Part of a small language model's weights.
Size: 21 layers, width 512, 8 heads of 64, vocabulary 8192, 97.2M parameters.
Architecture: LayerNorm before each block, learned positions, biases.
Each number is 128 + 24 x the weight over its row's rms, rounded and kept within 0 to 255. Layers, rows and columns count from 0. The size above them is the row's rms in percent of the matrix's.

# layer 4 attention value, 512x512, rms 0.0804, rows 466-492, columns 256-383
size [135 131 130 141 142 143 137 130 133 131 137 136 142 133 133 133 131 134 140 138 140 136 131 136 138 133 137]
[[130  89 123 127 147 144 137  72 123 157 139  78 126 131 136 125 137  94 137 123 120 141 119 139 109 123 143 143 109  79 109 144 123 164 160 127 135 119 117 144 134 106 109 115 120 120 141 150 117 151 155 142 100 138 114 133 103 176 106 110 132 137 139 178 109 129 172 133 131 126 171 185 121 139 134 136  49 102  86 104 105 142 121 102 119 137 121 151 132 107  92 117 177 132 119 182 147 126 164 173 169  91  91 126 146 125  76 148 112 146 114 132 122 196 116 126 145 115 124 124 132 154  74 142 138  99 199 121]
 [158 129 138 120 142 144 184  99 129 160 114 130 110 128 116 164 138 172 114 129 138 129  96 121 111 136  92 114 104 149 105 158 152 114 147  92 135 130 118 152 114 128 143 118 145 149 157 121 147 170 118 138 140 109 126 138 116 115 131 156 119 142 112 118 146  80 130 111 127 157  93 131 140 128 173 162  74 114 137 124 135 127 116 113 102 128 133 144  99 107 152  89 106 126 165 139 121 142 116  84 107 128 160 117 171  84 133 134  81 115 150 149  98  68 130 155 155 128 203 130 130 153 128 103 144 159 111 146]
 [134 137 121 131  95  99 104 132 134 125 149  71 131 112 153 165 125  96 163 144  90 108  67 145 158 143 126 159  89 116 171  96 114 110 127 176 117  97  92  87 106  96 127 116 148 149 142 138 176 106 133 161 128 131  93  94 133  85 109 116 165 130 149 133 116 103 105  75 132 127 132  95 109  91 116 117 101  99 121 117 124 173  70 189 154 180 126 119 140 157 163 142 151 100 129 159 144  94  91 181  99 151 148 136 149 123 135 166 118 107 121  77 137 128 121 111 130 128 146 131 130 111 166 178 114 140 117 128]
 [153 180 141 139 113  95 110 126 134 145 133 136 121  89 181  91 121 108 152 143 115 152 101 148  98 132 118 134 121 129 141 101  97  58 201 114 112 109 132 121 125  74 108 145 125 135 115 151  82 110 136 117 158 110 137 106 127 118 123  90 150  86 147 106 145 158 145 157 143 119 104 103 127 156 160 106 152 137 127 138  85  66 127 124 107 111 129 122 123 114 137 173 125 158 135 128 187 146 168 147 138 133 134 110 149  81 136 127 113 171 115 115  63  95 125 131 146  74 163 149 148 112 132 118 126 144 134 145]
 [163 115 147 146 129 127 114 107  71 124 121 105 156 123 122 157 137 121 134 110 150 109 117 150 100 112 100 143 154  98  95 124 177 176 119 129 146 129 133 168 118 126 112 125 111  94 165 165  94 160 142 165 131 148 165 120 129 114 113 115  63 133 162 139 112 151 121 105 103 108  82 178 151 127 112 169 125 119 111 133 154 101 147 134 135 143 109 151  75  97 122 123 144 129 104 117 136 115 113 171 170 117 110  79 139 109 145 145 112 101 153 134 147 169 155 139 164 110 113 111 104 117 138 146  94 132 131 141]
 [150 144 153 164 127  94 157 131 100  84 140  95 102 117 109 131 117 109 115 106 114 156 120 131 103 167  75 122 152 183 187 107 127 131 151 105 148  87 144 112 137 152 135 154  92 153  94 145 140 144 111 172 143 121 144  63 128 131 130 107 155 132 114  99 131 156 117 139 102 141  75 117 163 118 117 107 127 140 162 102 128 118 158 143 130 132 142 139 137 143  83 126 127 134  96 139 141 136 121 128 183 145  87  81 104 138  94 126 134 129 187  86 147 141 163 157 153 127  86 139 123 153 128 126 154 143 123 127]
 [148 175 101 181 122 170 128 120 121 127 126 119 145 141 164 139 138 126 135 109 125 106  89  88 128  85 130 135 139 141  87 154  97 130 139 140 123 117  74 108 115  91 129 130 157 144  80 140 106 106 101 136 139 143 173 169 105 122 139 131 126 130 145 113 165 126 141 128 145 138 126 120 104 164 116 112 146 135 137 158 142 108 153 112 131  87 142 120 116 127 129  93 147  85 141 176 119 102 154  93 150  94 161 176 106 141 163 114 140  91 149 110 135 160 142 140 122 136 157 125 152 183 114 176 135 149 137 113]
 [116 130  94 121 102 133 121 131 107 142 146 152 141  86 119 138 100 152 146 139 130 180 142 174 106 123 194 117 118 146 123 154 170  97 115 106 147 134 146 173 126 128 114 137 107 118  78 141 108 157 127 106 114 115 131 129 115 136 134 107 122 142  88 138 142 180 101 128 147 127 160 203 133 114 117 100  68 110 102 122 125 133 101 119 109  85 150 127 165 137 165 111 126 124  71  91 139 127 121 110 110 165 118 109 174 102 113  86 149 115 117 136 144 140 158 125 156 156  99 124 124  93 169  96 172 155 146 137]
 [119 153  92 125 124 115 144 110 184 120 148 117 149 137 112 136  90 120 132 122 154 139 111 130 154 126 182 141 115 129 139 142 146 129 127 137 179 160 144 134 111  99 143 121 116 124 133 148 117 140 128 176 109 127 112 170 104 156 134 147 141 127 120 154 169 127 132 120 123 134 126 104 141 132 175 115 118 152 158 139 111 127 112 124 156 133 130  96 172 150  86 143 150 145 142 104 131 103 179  90 134 166 106 139 103 121 152 128 119 154 181 133 112 105  99 111 119 110 135 139 127 147 111  69 134 129 135 154]
 [137  68 117 140 109 154 119 128 149 129 128 108 101 121 149 150 139 127 146 176 120 131 136 126 115 112 134 116 111 190 109 155  99 123  99 113 143  96 115 126 145 150 110 101 169 135 110  39  99 123 123 155 107 127 126 128 144 142 103 133 171 136  95 146 152 133 149 164 118  93 109 114 142 147 139 123 148 144 124 131 120  92 167 156 112  96  68 163 122 120 169 153 120 171 150  69 129 165 160 134  93 129 124 133 126 130 137  82 159 135 189 156 136 109 140 128  99  93 110 161 123 138 111 123  76 136 146 162]
 [113 157  89  95 124 136 129 145 194 163 136 102 137  99 110  60 132 130 146 141 121 160 102 137 113  89 143 125 127 101 117  91 116 127 130 123 133 161 107 114 109 134 132 103 150 151  97 139 166 103 138 103 145 146 133 148 169 193 144 135 108 119 129  87 130  77 132 123 138 116 154 114 169 139 105 133 127 164 103 113 149  95 138 105  93 119 121 126 131 155 147 162 142 136 169 131  72 168 154 105 102 128 133 154 179 113 123 131 109 127 134 100 151  72 104  86 105 155 122 131 158  90 151 112  97 116 113 128]
 [139 144 138  86 148  78  95 104 109 159 125 121 129 129 100 146 131 145 106 111 123 103 148 196 156 118  82 125 123 126  98 118 118 131 151 124 147 111 100 113  79 164 116 122 115 122 131 172  86 114 110 127 139 154 111  98 141 105 131 106 157 161 123  98 111 153 113 162 113 115 151 132 130  68 124 151 148  93 158 120 136 132 158 126 158 103 110 100  97 118 140 118 144 112 122 116 122 130 146 174 146 167 129 124 195 145 118  88 119 148 141 110  92 146 149 117 141 173 160 115 142 108 139 108 113 144 137 122]
 [143 117 126 115 129 100 163 135  98 110 155 139  98 133 128 115 124  97 114 125  94 111 125  99 121 141  89 139 122 112 132 118 112 144 171 181  82 156 103 122 102 103  85 166 186 100 110 151 102  87 145 135 147 139 146 170 151 155 112 129 143  98 145 111 135 140 132 123 124 120 134  79 165 148 119 117 130  84 166 149 155 145 104 113 129 128 133 117 116 139 137  59 106 139 119 144 129 156  89 179 129 183 124 174 118 124 139 109 142 138  72 122 148 172 144 211 139 129 126 159 141  83 137 142 133 157  93 100]
 [148 117 118 100 133 145 176 100 119 133 111 108 152 152 117 124 101 134 116 118 137 159 140 125 155  96 124 138 132 133 133 141  47 129 148 138 121 140 133 133 154 141 122 175 116 138  87  97 137 109 105 104 117 103 136 125 123 122 121 121 149 138 114 116 142 115 115 176 144 143 104 151 144 114 110 131  98 114  94 141  93 140 132 174  82  98 114  81 131 146 130  95 169 101  98 142 108 109 140 145 116  93 110 119 130 132 177 106  90 142  76 116 133 102 129 144  84 144 125 162 156 140 142 143 140 123  98 135]
 [ 98 146 188 154  90 115 125 161 138 131 156 122 150 195 160 112 132 133 118 109 133 159 146 142 171 123 124 149 101 190 115 132 107 117 102 149 123 115  81 115 146 120 110 137 117 110  82 152 169 138 127 167 170 169 114 143 102 100  71  65 147 161 177 132 152 104  95 121 158 104 156 140 112 151 126  99  97 113  97 108 122 171 116 102 115 122 117 152  98 127 145 130  89  85 106 127 141  83 102  95 103 119 111 131 115  94 157 102  95 173  97 167 128 146 111 152 151 135 124 114 151 161 144 103  49  94 126  98]
 [112 123 144 117 132 128 129 130 136 119 128 113 127 114 132 145 120 132 105 111 134 165 165 135 118  96 120 135 135 132 155 129 123 107 160  99 109 137 126 110 127  97 129 139  84 142 140 140 145 168 123 121 154 144 193 142 145  85 137  55 114 129 103  93  66 129 106 138 130 144 175 116  88 165 117 148 157 146 161 143 126 212 142 160 132 138  76 124 107 143 118  77 132  98 120 137 115 165 133 169  98 111 141 115  85 122 137 143 116 136 121 110 102 136 131 136 110  97 211 158 122 105 134  75 155 126 124 147]
 [127 159 144 130 113  99 108 144 113  90 102 146 121 125  97 150 145  79 139 114 156 143 107 138 156 135 108 134 120 128 149  96 121 122 114 159 129 119 139 150 114 142 102 113 119 133 131 107 104 103 112 116 119  95 143 129 184 142  58 114 151 132 152 162 134 160 118 136 127 141 110 111 142 142  81 123  83 165 118 153 170  73 123 121 127 125 141 113 131 117 135  98  66 100 126 101 119 105 113 113 121 160 166 119 141 113 101 121 159 138 131 145 153  95 119 128 126  90 146  90 134 137  89 111 118 147 114 170]
 [148 113 161 126 124 106 129 130 117  78 120 149 159  96 121 195 188 141 115  92 117 122  91 117 146 119 134 123 141 133 114 108 161  98  98 128 130 126 141 132 131 113 125  98 103 119 101  81 127  95  89  95 118 149 108 125 124 142 154 127 146 141 178 127 115  96 110 144 172 149 188 149 130  97 122 141 129 142 131 136 141 153 163 194  96 157  78  89 124 142 121 122  75 136 148 118 119 114  72 142 125 118 124 121 115 182 142 125 145  94 167 152 181 189  93 170 128 153 151 114 168 133 134 131 130 124 153 112]
 [130 138 122 147 125 179  85 105 138 125 146 102 151 124 114 122 146 132 117 109 101  85 120 128 146 135 155 145 130 126 111 127 110 101 120 140 152 187 163 139  99  96 140  94  99 114 124 122 112 131 156 120 155 128 115 120  97 121 125 160 123 125 152 162 152 162 120 135 179  82 140 129 155 100 157 103 116 138 111  93 109 140 133 114 120  91 145 116 117 106 142 131 141 101 104 110 131 145 129 145 131 133 105  95 128 121 122 187 138 113  59 134 131 117 113 145  83 104 153 143 143  91 148  99  93 117 108 152]
 [160 124  88  96 137  85  89 114 150  91  92 141 150 118  94 164 147 181 121 128 106 139 142 126 129 127 121 101 124  90  93 112 172 135  97 122 128 114  89 123 120 169 156 141 110 105 130 122 171 112 136 114 155 127 120  81 137 153 187 110 131  81 145 142 136 171 138 172 129 146 109 118 110  87 170 130 194 129 153 122 124 109 155 126 107 148 162 131 106 138 131 153 126 145  84 170 156 114 133  75 135 124  94 123 108 144 122 143 111 160 144 162 138 111 139 159 165 158  90 104 124 105 135  95 137 134 158 138]
 [101  74 143 130 107 146 139 118 102 162 111 207 111  88 153 114 142 144 156 108 122 117 160  93  56 127 118 132 115 144 102 127 119  97 124 127 114 114 120 153 114  91 135 121 112 164 124  85 141 130 131 126 173 142 183 137 127 151 121 103 125 142  98 103 146 105 120 151 101 121 159 128 139 131 124 130 113 161 153 123 124 147 104  89  96 117 109 136  98 143 171 142 126 120 142  75 131 155 159 118 133 153 115 128  82 107 167  74 164 157 103 130 114 126  68 129 127 130  93 136 102 120  95 138 146 151 137 150]
 [108 109  90  92 115 134 116 120 173 167 145  90 108 145 125  63 144 133 152 135 179  83 111 114 127 106 157 139 145 102 149 155 105 130 119 120 106 145 132 133 137  99 133 102 178 146 123 109  99 155 147 142 149 114 138 119  97 145 122 139 150 154 150 126 145 130 128 153 135 103 171 120 137 114 151 152  95 193 167 116  80  95 142 148 176 125  90 150 144 116 100 142 121 115 112 131 138 166 106 135 160 117 141 155 141 143 126  93 127 133 107  98 161 181 114 138 120 159 137 131 145 125 140 123 127  98 127 141]
 [125 136 147 125 109 109  96 115 162 103 131 157 135 152 124  92 131 133 116 161 123 140 129 155 127  98 109 133 108 106 176 111 129 102 146  93 154 158 112 131 138 144 115 113 140 123  86  87  97 142 154 157  86 107 122 179 108 121 105 123 135 114 122 129 160 147 122 126 123 141 132 152 159 129 161 119 154 146 152 103 148 115 156 138 101 144 110 109 122 131 149  98 144 134 114 114  99 139 117 180 135 117 141 143 176 107 153 118 155  99 147 133 117 141 137 133 143 158 111 145 138  92 124  97 113 149 113 145]
 [ 87 135 120  94  75  81 115 111 126 116  92  92 103 104 113 152 122  92 135 141 138  37 134 153 158 101 131 111  82 114 103 105 103 167 123 109 126  86  90 140 133 178  88  98 126 158 114 167 134 120 115 175 136 127 164 112 138 159 157 139 167 164 145 119 121 107  99 132 143 121  90  65 136 120 140 125 146 126 132 135 141 126 143 129 137 162 132  89 157 145 132 127 138 125 170  99 117 114 156 124  96 148 129 145 128 164 161 146 104 122 104 118 151  98 137 152 159 109 133 148 159 153 110 184 153 148 108 166]
 [131 120  92 149 136 136 157  99 134 120 148 157 110 150 184 130 127 147 131 150 119 164 162 123 132 116 146 109 139 147 126 142 144 116 133 153 139 160  53 107 131 153 148 148 124  99 155 115 115 117 159 154 105 129 172 145 129 125 126 126 136 146 117 151 148 120 180  98 110 146 114 117 160 108 137 107 126 114 159 153 117 116 134 167  96 134 131 114  80  81  84 165 108 101 170 145 114 115 130 118 125 105  92 174 141 105 115 179 170 159 131 102 152 144 156 117 155 105 147 148 135 137 173 136 176  98  86 142]
 [137 113 143 117 103  93 122 140 152 132 150 151 148 115 121  92 135 128 165 162 142 111 131 103  48 132  73 131 162 110 129 141 130 119 108 107  63 138 138 177 101 143 146 104 104 135 120  95 181 145 139 162 149 136 139  89 138 140 132 104 152 164 148 109 121 143 148 145 134 104  92 120 154 159 122 126 127 139 123 105 100 118 140 120 128 125 173 151 114 135  88 162  86 133 141 144 142 107 118  84  98 153 151 113 120 113 101 143 138 184 120 144 119 116 135 126 121  71 119 142 142 118 113 104 161 104 124 106]
 [105 120 120 121  99 129 132 129 124 132 121 134  96  96 129 104 127 107  99  89 122  69 160 156 122 126 109 194 127 106 122 121 156 154 146 122 129  87  80 149 162 152 132 101 123 113 134 153 140 132  57 128 140 121 101 124 117 156 140 165 135 125 200 121 125  74 138 133 155 107 142 180 146  91  95 136  93 164 140 157 114 133 158 150 145 131 104 119  68 111 117 149 112 141 111 166 100 121 142 122 141 165 109 135 123 112  98  82 113 121 110 122  80 102 181 139 137 124 123 112 109 155 138 115 140 146 158 101]]
# layer 4 attention output (transposed), 512x512, rms 0.175, rows 466-492, columns 256-383
size [118 110 111 115 120 124 117 117 121 114 118 117 120 116 117 113 108 112 123 121 118 116 115 115 119 121 118]
[[157 100 130 134 117 129 147 110 141 105 130 137 142 142  73 177 111 117 124 121 119 114 141 148  99 155 124 149 113 120 144 115 160 131 155 108 121 135 138  48  90 170 150 114 166 131 110 131 138 107 188 131 147 175 110 135 147 105 111  81  97 134 101  59 121 128 116 134 154 133 141 144 118 135  96 140 153 170 111 130 140 113 133 111 129  84 129  92 118 129 143 148 132 135 115 131 132 110  69 125 111  84 193 147 164 109 139 120 144 112 106 139 161  77 113 109 120 104 121 131  90 138 121 163 108 128  99 108]
 [115 133 124 159 148  94 130 141 117 102 130  81  92  86 106 156 105  84 132 143 107 110 212 160 142 130 139 110 149 161 123 138 110 150  93 129 126 124  89 129 136 131 140 143 177 144 144 131  77 158 148 128 125 127 101 111 151 135 107 115 119 103 119 159 130 144 140 137 143 114 140 160  85 124 120 119 144 126 135 148 143 124 129 128 157 128 129  91 137 123 122 151 134 104 156 122 118 132 109 165 155 102  81 156 114 136 123 124 148 150 109 124 130 143  70 105 108 149 106 157 107 135 110 166 139 111 125 137]
 [108  73 113 162 132 139 166 145 125 127  83 150 109 103  93 143 102 128 155 140 138 135 116 109 153  86 131 109 161 124 118 131 159 127 124 118 158 123 136 134 161 140 116 139 132 130 130 126 113 144 110 103 120 146 128 167  99 155 172 130 119 115 119 119 149 117 128 112 156 136 144 147 129 138 112 128  97 103 128 135  90 141 146  90  92 117 124 165 164  79 119 120 134 119 137 130 128 113 132 112 143 168 113  97  97 177 166 101 127 130 144 166 144 117 136 119  99 148 130 147 169 137 111 134 126 116 139 115]
 [156  99 115 147 146 185 169 139 160 106 116 147 130 121 124 118 126 127 121 136  95 118 143 105 117 165 100 148 169 137 137 113 140 129  78 101 139 104 164 144 119 133  68 162 114 121 133 110 169 134 120 154 112 139 122 141  90 122 137 166 125 124  93 129 142  96 117 155 100 123 130 130 104 100 104 143 147 165 115 160 155 125 145 154 116 111 130 120 178 104 168 112 133 146 180 130  86 155 146 103 120 120 106 131 160 148 154 131 109 134 116 132 153 140 124 135 123 189 111 113 132 133 111 166 110 115 109  89]
 [144 131 115 170 129 116 145 153 151 118 117 122 111 107 106 115  93 152 123 157 115 157 100 145 123 129 138  89 106 118 165 166 135  91 156  89 115 116  93  91 174 112  87 159 152 134 140 120 151  84  87 134 129 130 102 153 143 112 129 112 130 145 137 142 101 120 137 154 138 126 156 119 121 125 134 125 133 134 189 169 123 132  97 102 138 128 146 103 149 197 110 141 107 161 127 123 127 130 151  82 141 153 116 125 124 125 103 120  75  82 173 135  96  88  96 120 137 135 139 157 134  87 153 156 123 115 115 146]
 [144 117 108 167 107 154 148 103 114 143 132 133 136 145 144  82 105 101 122 192 104  67 163 117 154  97 151 143 132 104 140 121 130 112 143 189 135 124 125 127 133 117 146 113 139 147 184 123 127 143 161  55 114 144 108 110 105 117 129 129 117 109 142 152 110 114 129 125 126 110 121 165 107 124 122 128 129 108 136  91 197  90 135 116 109 109 148 133 116 169 142 127 106 131 170 154 124 169 162 107 118 130 145 129 140 115 155 121  98 143  82 118 109 136 105 125 121 170 129 163 143 141 129 115 145 120 147 123]
 [176 109 181 137 146  97 105 122 168 120 130 119 156 131 101 145 167 124 115 132 128 136 115 118 151 107  84 122  87 119 141  75 123 107 132 118 143 166 155 132 112 121 119 125 132 139 147 118 147 145 138 122 151 134 113 101 155 139 112 111 163 129 125 115  95 128 134 116 124 157 148 115 116 123 105 116 143  93 100 116 122 121 105 131 147 105 128  80 106 173  96 127 163 110 120 120 143 145 141 153 141 174 120 134 135 138  64 176 113 110  84 157 143 137 145 172 129 109 124 155  95 100 152 119 113 125 132 141]
 [ 96 171 132 151 112 167 153 117 139 128 160 123 113 119 126 125 155 120  80 141 171 125 109 126 121 118  92 139 178 123 140 113 122 119 155 150 128 136 126 116 106 120 104 116 152 137 167 122  91 133 143 129 123 143 121  95 139 101 137  88 110 152 110 127 107 151 154 122  84 140 113 146 146 152 178 107 140 166 174 103  79 146 180 150 152 137 126 141 125 140 109 134 121 128 148 146 102 142  99 108 151  76 121 105 123  94 134 128 150 113 151 135 120 148 148 129 106 145  91 133 103 156 107 156 131 146 149 113]
 [137  89 144 158 175 138 134 108  77 143  93 119 125 145 133  98 174 149  67 117 118 133 158 126  64 159 127 158 130 136 111 107 107 145 121 124  92 115 119 129 100 152 145 105 123  94 140 104 118  94 150 114 117  86 136  75 104 124 156 127 154 118 109  93 139 190 127 139 205 121 141 119 152 146 128 130 128  90 146 129 116  87 150 127 158 140 114 161 124 101 158 133 125 116  94 143 117  98 106 140 105 132 139 107 159 101  92 109 107 110  61 114 140 124 161 172  87 146 116  92 144 137 133 150 118 141 138  62]
 [101 156  87 123 128 127 153 152 119 118 156 106 144 114 163 144 120 148 119 146  98  74 152 131 113 196 143 150 127 145 114 112 148 168  88 106 142 138  88 147 128  87 123 184  85 113 100 122 161 131 133 137 162 158 170 124 100 117 113 134 140  89 132 116 135  95  79  89 167 131 118 141 106 141 117 158 158 136 152 119 151 128 128 115  72 181 158  75 141 146 111 131 144 114 126 114  65 143 159 140 128  86 154 101 139 116  94 176 139 134 136 139 135  96 132 137 119 139 138 103 154 108 124 162 170 102 133 193]
 [138 106 124 145 130 133 106 114  99 144 137 150  84  97 153 115 135 128 140  95 134 115 174 113 138 148 105  75 111 171 143 138 156 106 147 174  99  96 121 123 146 148 115 178 147 133  70 127  87 125 111 131 112 147 122  98 154 142 114 163 153 180 131 164  95 158 112 141 119 111 163 171 117 133 134  76 123 132 169 135 124 126  99 120 101 180 117 112 105 140 134 134 121  95  87 129 108  71  81 114 124 112 156  89 121 130 114 126 132 101 110 158  98 122 114 137 150 145 124 139 131 133 131 123 152 129 132 131]
 [124  90 123 135 116 124 122 109 140 121 122 104 130 144 113 134 144 114 180 108 151 127 136  98 137 164 143  97 123 109 195 157 143 116 145 125 119 127 134 157 142 189 110 136  87 116 144  96 159 141 132 121 103  86 121 107 112  95 133 121 129  77 163  91 155 116 117  96 123  66  90 145  90 121 153 123 111 146 132 126 147 160  65 109 146 147 124 205 138 151 127 154 119 184 111 127 139  85  96 122 132 125 108 148  38 119 113 146 104 109 108 138 130 175  95 123 137  98 192 137 133 148 122 120 164 162 107 100]
 [136 104 118 113 115  98 131 127 181 163 154  90 148 135  86 150 145 112 146 140  94 163  81  99 144 148 148 109 134 110 122 123 125 153  97 142 160 147 141 122 132 157 137  92 115 160  87 124 165 134 155 111 110 152 125  71 102 140 153 122 138 117 111 121  82 114 137 141  95  94 111 151 109  98 102 128 132 133 102 126 126 128 135 156 125 132 147 156 127  74 136 172 146 120 144 115 157 106 140 123 140 125 112  93 130 149 122 138 126 130 199  73 120 158  97 137 119 111 140 120 101 113 117  88 165 108 143 182]
 [152 133 116 135 171 104  76 146 136 117 109 128 137 143 111  99 146  97 141 114 121 137 157 135 137 117 133 150 158 141 102 124 141 128 134 186 114 136  98 119 132 182 101 141  97 144 155 132 102 155 139 104  98 136 123 121 109  91 181 121  86 116 150 123 108  99 139  96 131 133 146 162 132 170 163 135 155  96 138 120 148 149 149  86 177 142 111 134 136 125 107  80 144 103 144 127 153 131 174 120 115 112 101 121 126  82 144 137 102 126 168 152 122 139 141 113 102  99 114 115  94 143 156 153 120 144 156 117]
 [120 140 117 118 163 164 111  72 122 175  70 115 126  78 136 149  99 106 144 112 159 112 167 140  93 111 142 118 161  95 140 148 142 140 130 132  80 137 139  93 119 180 147 130 140 112 152 115 109 141 148 112 104  72 166 148 129 156 146 128  98 117 117 126 142 101 115 107 146 122 132 103 152  70 113 109 114 114 151 140 154 116 148 133 103 146 145 126 118 144 156  68 158 156 125 109 107 129 135 138 128 112 119 140 158 115  88 162 152 141 134 136 144  86 109  99 100 112 110  99 156  75 100 118 135  98 113 151]
 [151 109 120 159 115 128 100 118 126 117 137 122 115 112 116 144 129 121 148 109 123 139 113 144 103 106 135 144 149 113 118 151 128 150 100 119 119 132 112 154  73 148 111 103 167 129 121 132 162 122 140 159 126 138 120 146 128 157  80 165 152 113 114 140 148 107 146 134 138  46 160 129 165  95 128 135 110 103 160 169  80  86 123 145 115 116 175 138 159 148  83 125 139 140 133 143 127  98 126 108 153 104 153 119 119 142 112 122 110 150 148 115 150 141 139  97 127 145 116 124 142 136 145 150 143 126 122 119]
 [134  86 118  88 124 168  85 130  67 134 113  98 114 104 130 151 142 143 140 135 111 124 137 114 131 144 108 130 150 119 110 171 127 108  85 125 138 147 112 116 134  81 140 150 101 123 107  71 151 167 130  99 143 176 136 149 117 136 163 134 135 141 131  82 137 134 161 121 121 184 124 142 102  99 133 125 103 119 170 138 131 139 114 144  90 200 132  95  72 106 123 156 128 130 152 129 147 139 117 152 141 147 104 120 191 125 121 117 117 100 116 127 162 122 128 109 133 112 111 128 141 155 174 133 169 106 129  96]
 [186 112 119  91 115 145 106 123 110 124 128 145 125 116 147 122 141  83 157 121 155 136 133 123 112  89 120 131 139 108 139 113  74 162 131 127 150 145 106 153 108 121 126 137 125 109 110 126 147 168 169 141  86 122 112 133 175 142  96 119  88  42 155 135 121 133 154 106 103 155 114 134 133 133 148  71 110 112 163 125 128 136 119 128 148 145 139  73 126 125 160 103 150 150 127 126 133 141 139 116 107 172 139 106 119 174 109 161 157 112  78 112 107  72 136 134 141 122 139 142 120 142 161  99 125 150  98 121]
 [128  95 136 110  92  92 129 107 123 134 107 141 100 115 126 166 133 113 177 109 142 148 134 153  82 118 115 169 156 149 147  82 131 154 123 138 118 119 130 154 162 176 161 161 119 112 139 128 120 116 147 123 145 167 127 123 151 122 125  82 134 136 131 131  97 122 135 114 122 117 140 108  93  95 121 120 161 109  98 171 153 106  99 118 166 119 139 129 142 114 128  95 109 103 121 148 121 123 132 167 101 138 122 109 148 120 137 109 110 127 196 169  73 151 102 117 127 147 100  93 123 140 127 152 132 104 131 172]
 [145 132 151 134 191 170 133 123  84 137 128 115 124 174 124 113 114 127 124 108 105 146 117 143 164 123 121 112 133 113 165 131 110 131 148 177 122 130 135 171 135 132 121 102 119 110 166 116 111 115 146 100 116 111 111 145 119  74 109  90 123 133 131 116 120 116 128 112 122 137 114 133 134 172 104 106  73 175 110 129 121  94 120 107 151 136 107 117  96 127 159 119 132 110 132  66  66 146 134 157 108 131  98  98 127 129 131 168 107 127 143 116 115 164 124 123 153 171 120 130 117 137 129 124 136 116 150 126]
 [141 179  88 157 129 118 129 177 121 136 158  69 119 145 116 131 131  99 116 134 177 108 157 164 122 178 138 149  96  78 162 147 120 138  93 120 153 157  96  87 100 139 110 154 106  65 106 162 143 134 115 135  95 121 108 101 135 151 111  98 148 149 123 114 141 135 153 130  98 160 120 110 129 140 114 119 121 135 131 134 144 145 141 140 147 124 115 122 134  86 118 114 111 159 175 188 126 135 128 156 124 140 133 119 147 117  89 154 123 146 150  97 120 114 146 172  93  92 142 115 144 129 109 133  91  85 152 133]
 [159  75 154 161 131  99 156 120 104 104 133 144 132 116  87 135 118 135 119 129  81 140 131 140 142 162  95  77 134 113 128 136 116 172 152  95 131 106 109 104 122 130 103 164 104 125 145 145 104 120 145 114 108 107 174 132 145  88 128 174 134 125  95  92 121  96 119 149 139 172 109  91  95 111 127  96 138 116  98 137 177 114 150 101 133  70 125  85 147 155 112 109 101 131 102 117 142 104  84 118  84 102 107 137 132 134 134 162  89 166 145 142  78 142 164 127 126 119 160 115 145 148 152 145 121 154 133 128]
 [100 114 163 136 121 119 167 124 130 101 104 132 106 122 123  85 105 119 111 126 100  88 128 107 117 178 117  92 142 137 103 158 124 136  90 128 128 118 108 172 115 165 109 105 120 153 153 136 133 135 112 113 137 126 141  97 152  99 124 151 150 137 100 121 109 150 123 150 151 125 120 160  95 124  84 136 128 137 132 159 117 100 104 126 117 164 130 158 116 102 143 155 134 128 175 132 125 103 119 141 105 110  96  91 131 104  96 150 142 151 193 117 144 174 155 104  69 170 136 123 126 141 141 145 145 144 114 163]
 [140 118  81 138 172  88 171 115 104 175 101 138 108 135 105 123 138 147 107  80 113 140 135  95 153 174 141 136 153 149 110 164 139  86 104 139 107 168 139 138 121  60 113 132 117  80 121  86 116 140 133  64  98 129 143 143 116 112 125 176  91 120 134  90 152 106 136 107 135 124 138 150 133 129 106 124  74 145 123 144 143 153 135 103 132 148 125 110 156  85 128  86 137 143  80 141 133 145 108 118 129 118 168 126 133  81 111 141 117 106 148 120  95 134 174 173 115  96 125 123 114 109 122 123 118 136 180 134]
 [153  99 120 158 140 119  91 161 129 103  95 139 131 116 119 110 120 110  91  99 167 127 140 138 109 151  99 146 185 133 104 124 119 148 133 129  75 115 156 148 157 134 131 132 167 147 109 112  90 158 135 137 134 140 108  90 111 125 156 121 177  98 116 130 124 111  82 162 144 116 172 133 128 154 137 136 149 123 110 170 169 156  95 113 135 142 176 123 153 159 126 158  99 166 110 116  66 102 130 115 137 141 137 162 101 123 121 121 105 123 124 151  83 129  95 130  92 171 147  79 106  83  85 164 112 130 115 101]
 [118  98 125  87 147 137 157 106 112 167 162 145 119 113  99 127 132 117  98 131 123 152 119 114 168 159 127 124 119 152 123  84 134 141 123 146 109  93 152  96 152 131 124 155 135 154 175 125 108 163 106 103 105 121 127 116 151 128 128 108 103 148 141 186 136 126  97 147 132 146 124 159 140 152 117 100 154 136 163 140 127 134 118 133 142 129 141 119 163 175  98 119 149 120 127 165 129 101 114 127 164 150 143 102 151 116 155 133 145 112 115  94 156 137 146 160 148 173 123 125  95 151 100 145  95  86 152 162]
 [199 124 135 112 159 134 155 111 116 159 104 179 140 157 128 159 131 138 134 152 129 154 169  90 142 131 139 109  95 153 128 164 114 103 121 101  97 107 160 128  92 112 113 142 138 165  87 133 145 114 127 119 141 148 111 171 109  97  92 125 161 133  88 138 147 227 120  96 161 118 151 101 103 119 163 112 112 118 124 106 166 171 150 101 109  93 113 128 149 168 117 133 137 113 100 163 122 133 128 147 203 101 116 146 145 143 135 155 154 101  99 141 176 134 112  99 137 137 110 101 143 142 124 134 131 142 133 156]]